config.toml
hidden_act = "squared_relu"
norm_eps = 1e-05
positions = "learned"
qk_norm = false
tie_word_embeddings = true
parallel_block = false
init_std_up = 0.0591
init_std_down = 0.0591
schedule = "wsd"
batch_tokens = 65536
doc_mask = true
dataset = "wikipedia_en"
Each number is 200 + 20 x the weight over the matrix's rms, rounded and kept within 0 to 999. Layers, rows and columns count from 0.

# q: layer 4 attention query, 192x256, rms 0.0412, rows 28-29,59-61,91-93, columns 0-127
# k: layer 4 attention key, 64x256, rms 0.0411, rows 27-29, columns 0-127
q59,188,183,206,187,177,208,176,202,233,194,180,184,207,217,188,183,162,204,211,194,199,198,221,188,196,215,215,238,191,215,219,185,188,188,201,214,213,216,199,202,186,206,210,231,181,202,206,211,193,180,207,200,168,178,196,206,188,191,213,192,192,193,184,199,190,209,213,212,203,194,193,165,221,211,217,206,161,207,212,167,213,188,185,191,227,159,174,207,219,187,194,204,203,185,198,169,199,196,189,177,171,195,195,205,187,190,181,225,217,197,217,187,193,181,213,221,185,222,227,209,209,206,201,210,201,215,198,202
q91,204,190,205,184,207,183,164,228,215,213,196,176,197,246,177,203,195,214,214,164,196,182,226,181,185,207,187,206,178,168,185,194,206,172,194,196,162,215,190,193,191,211,186,228,212,187,215,194,200,203,219,173,212,203,216,191,190,202,226,194,186,166,185,199,177,220,204,216,173,224,212,180,234,172,206,212,146,202,212,198,179,194,175,171,201,183,198,234,201,218,207,188,197,183,192,183,205,193,200,230,216,159,193,198,208,160,209,255,207,202,201,203,180,211,189,195,212,182,219,202,213,201,152,176,218,199,217,165
k27,160,182,214,184,208,191,183,189,188,184,216,214,167,192,169,184,197,200,237,177,194,223,178,196,200,189,216,208,186,196,188,213,221,180,192,227,197,238,218,178,212,229,215,232,185,257,193,236,186,221,203,202,201,185,188,201,157,191,204,168,194,211,194,220,207,203,187,195,179,224,185,183,204,206,212,214,192,167,190,190,194,176,159,201,214,223,195,182,201,186,197,191,219,176,195,181,184,196,206,192,167,203,177,210,184,174,172,228,186,186,193,172,191,195,238,174,190,191,216,226,202,202,201,193,197,219,197,183
q28,151,225,188,151,162,179,169,219,168,237,233,188,187,219,185,189,198,211,217,209,205,192,155,235,228,206,219,203,168,202,219,243,224,216,169,219,188,213,202,162,232,189,211,180,201,196,232,214,190,201,262,202,143,215,199,179,201,192,140,211,223,217,224,248,205,194,171,200,183,233,203,182,205,225,225,245,247,191,246,207,201,203,197,178,193,223,165,190,177,202,193,252,202,214,212,239,238,217,255,221,232,228,189,168,203,236,246,185,221,205,185,213,203,192,199,189,189,196,168,211,172,196,169,163,246,193,196,218
q60,184,216,198,170,180,198,154,186,183,226,227,183,206,213,195,200,218,241,217,214,179,203,161,219,191,199,187,194,193,200,197,216,184,208,169,189,208,211,186,187,219,227,192,189,200,200,209,202,200,224,223,206,195,200,195,207,197,206,191,188,221,185,221,223,219,198,202,183,184,222,200,178,184,201,202,204,206,171,236,215,204,211,203,188,212,191,176,210,193,202,218,216,193,219,206,199,213,217,201,207,215,221,223,202,192,202,212,175,199,198,212,200,215,205,210,206,189,200,166,202,178,171,182,214,198,190,180,215
q92,203,204,198,187,186,183,184,213,182,224,213,184,194,150,227,171,167,195,217,197,179,200,150,201,196,190,202,200,169,177,198,196,192,211,173,197,218,185,174,222,222,186,233,204,184,204,181,175,183,236,225,205,191,201,197,205,186,211,204,221,272,204,223,224,207,199,203,199,222,184,201,184,223,201,211,188,217,198,176,194,185,207,180,206,190,189,220,200,227,209,215,222,181,198,207,175,237,207,167,229,217,198,210,213,207,218,225,169,201,208,201,185,208,192,196,180,170,190,205,199,159,170,196,188,213,175,170,211
k28,196,206,173,194,163,182,136,182,215,217,211,163,179,195,196,193,167,208,205,216,185,163,197,218,228,182,203,192,191,212,225,219,231,190,194,206,202,164,180,201,203,213,214,191,178,199,215,211,155,161,213,209,170,204,197,200,215,205,162,217,202,210,214,252,205,214,187,217,220,190,193,194,237,207,206,192,203,168,216,225,239,202,194,211,200,191,195,197,199,204,196,224,218,200,212,181,250,197,215,225,193,252,226,199,185,218,205,184,219,199,191,198,196,210,206,218,210,212,188,193,191,191,198,206,220,174,215,224
q29,212,196,190,212,230,199,221,225,149,193,206,245,188,172,198,191,235,215,241,171,182,200,195,199,190,193,193,221,202,210,196,192,206,232,211,225,198,221,232,237,182,228,240,199,210,222,211,171,139,191,193,190,208,192,235,216,180,205,173,164,225,233,209,175,166,209,210,196,207,169,217,209,188,198,196,174,216,166,169,234,200,227,205,184,235,181,194,165,195,172,242,213,207,179,218,223,172,159,220,172,195,162,215,170,199,182,193,221,205,202,237,222,240,211,223,195,235,223,177,215,189,206,192,242,202,224,199,210
q61,225,222,209,220,204,195,220,201,159,179,230,167,199,201,201,194,217,221,218,186,218,223,201,212,195,192,177,192,216,186,210,204,213,220,179,197,208,220,211,190,197,193,190,197,208,209,217,227,185,220,178,188,177,196,212,199,198,180,182,173,205,222,189,202,156,190,204,213,182,195,202,216,196,213,187,211,213,180,195,189,203,228,200,183,211,178,208,196,192,191,200,196,179,188,229,196,210,182,205,184,231,196,211,199,209,202,176,207,179,205,185,207,236,209,191,187,203,218,176,199,185,206,188,220,215,212,208,220
q93,204,212,188,211,198,153,184,224,176,181,209,173,211,192,223,180,206,190,221,201,190,188,199,195,199,233,195,187,193,197,209,184,238,220,173,169,215,213,221,193,178,237,179,199,209,223,189,183,173,205,214,223,173,204,221,184,193,217,207,191,237,188,183,206,165,203,175,170,181,181,208,180,247,198,224,171,221,187,195,195,177,198,193,208,223,198,219,225,198,202,203,233,214,182,215,232,200,229,191,219,229,204,201,169,195,158,182,231,190,197,222,196,201,215,179,177,205,196,167,187,190,205,169,195,210,188,195,186
k29,184,219,202,222,152,215,202,220,155,199,203,192,198,182,202,180,225,186,214,151,203,204,190,208,203,207,172,225,206,202,220,177,214,216,198,184,211,211,230,217,231,252,185,201,197,184,189,192,160,205,209,185,200,160,221,227,177,188,173,190,207,190,167,191,198,210,214,202,215,186,202,191,197,209,221,227,219,175,190,189,185,184,175,268,182,157,193,184,163,167,177,207,192,182,255,248,212,214,225,190,223,188,222,185,198,206,160,233,150,190,206,200,194,221,174,215,200,205,159,191,217,237,188,189,170,210,200,174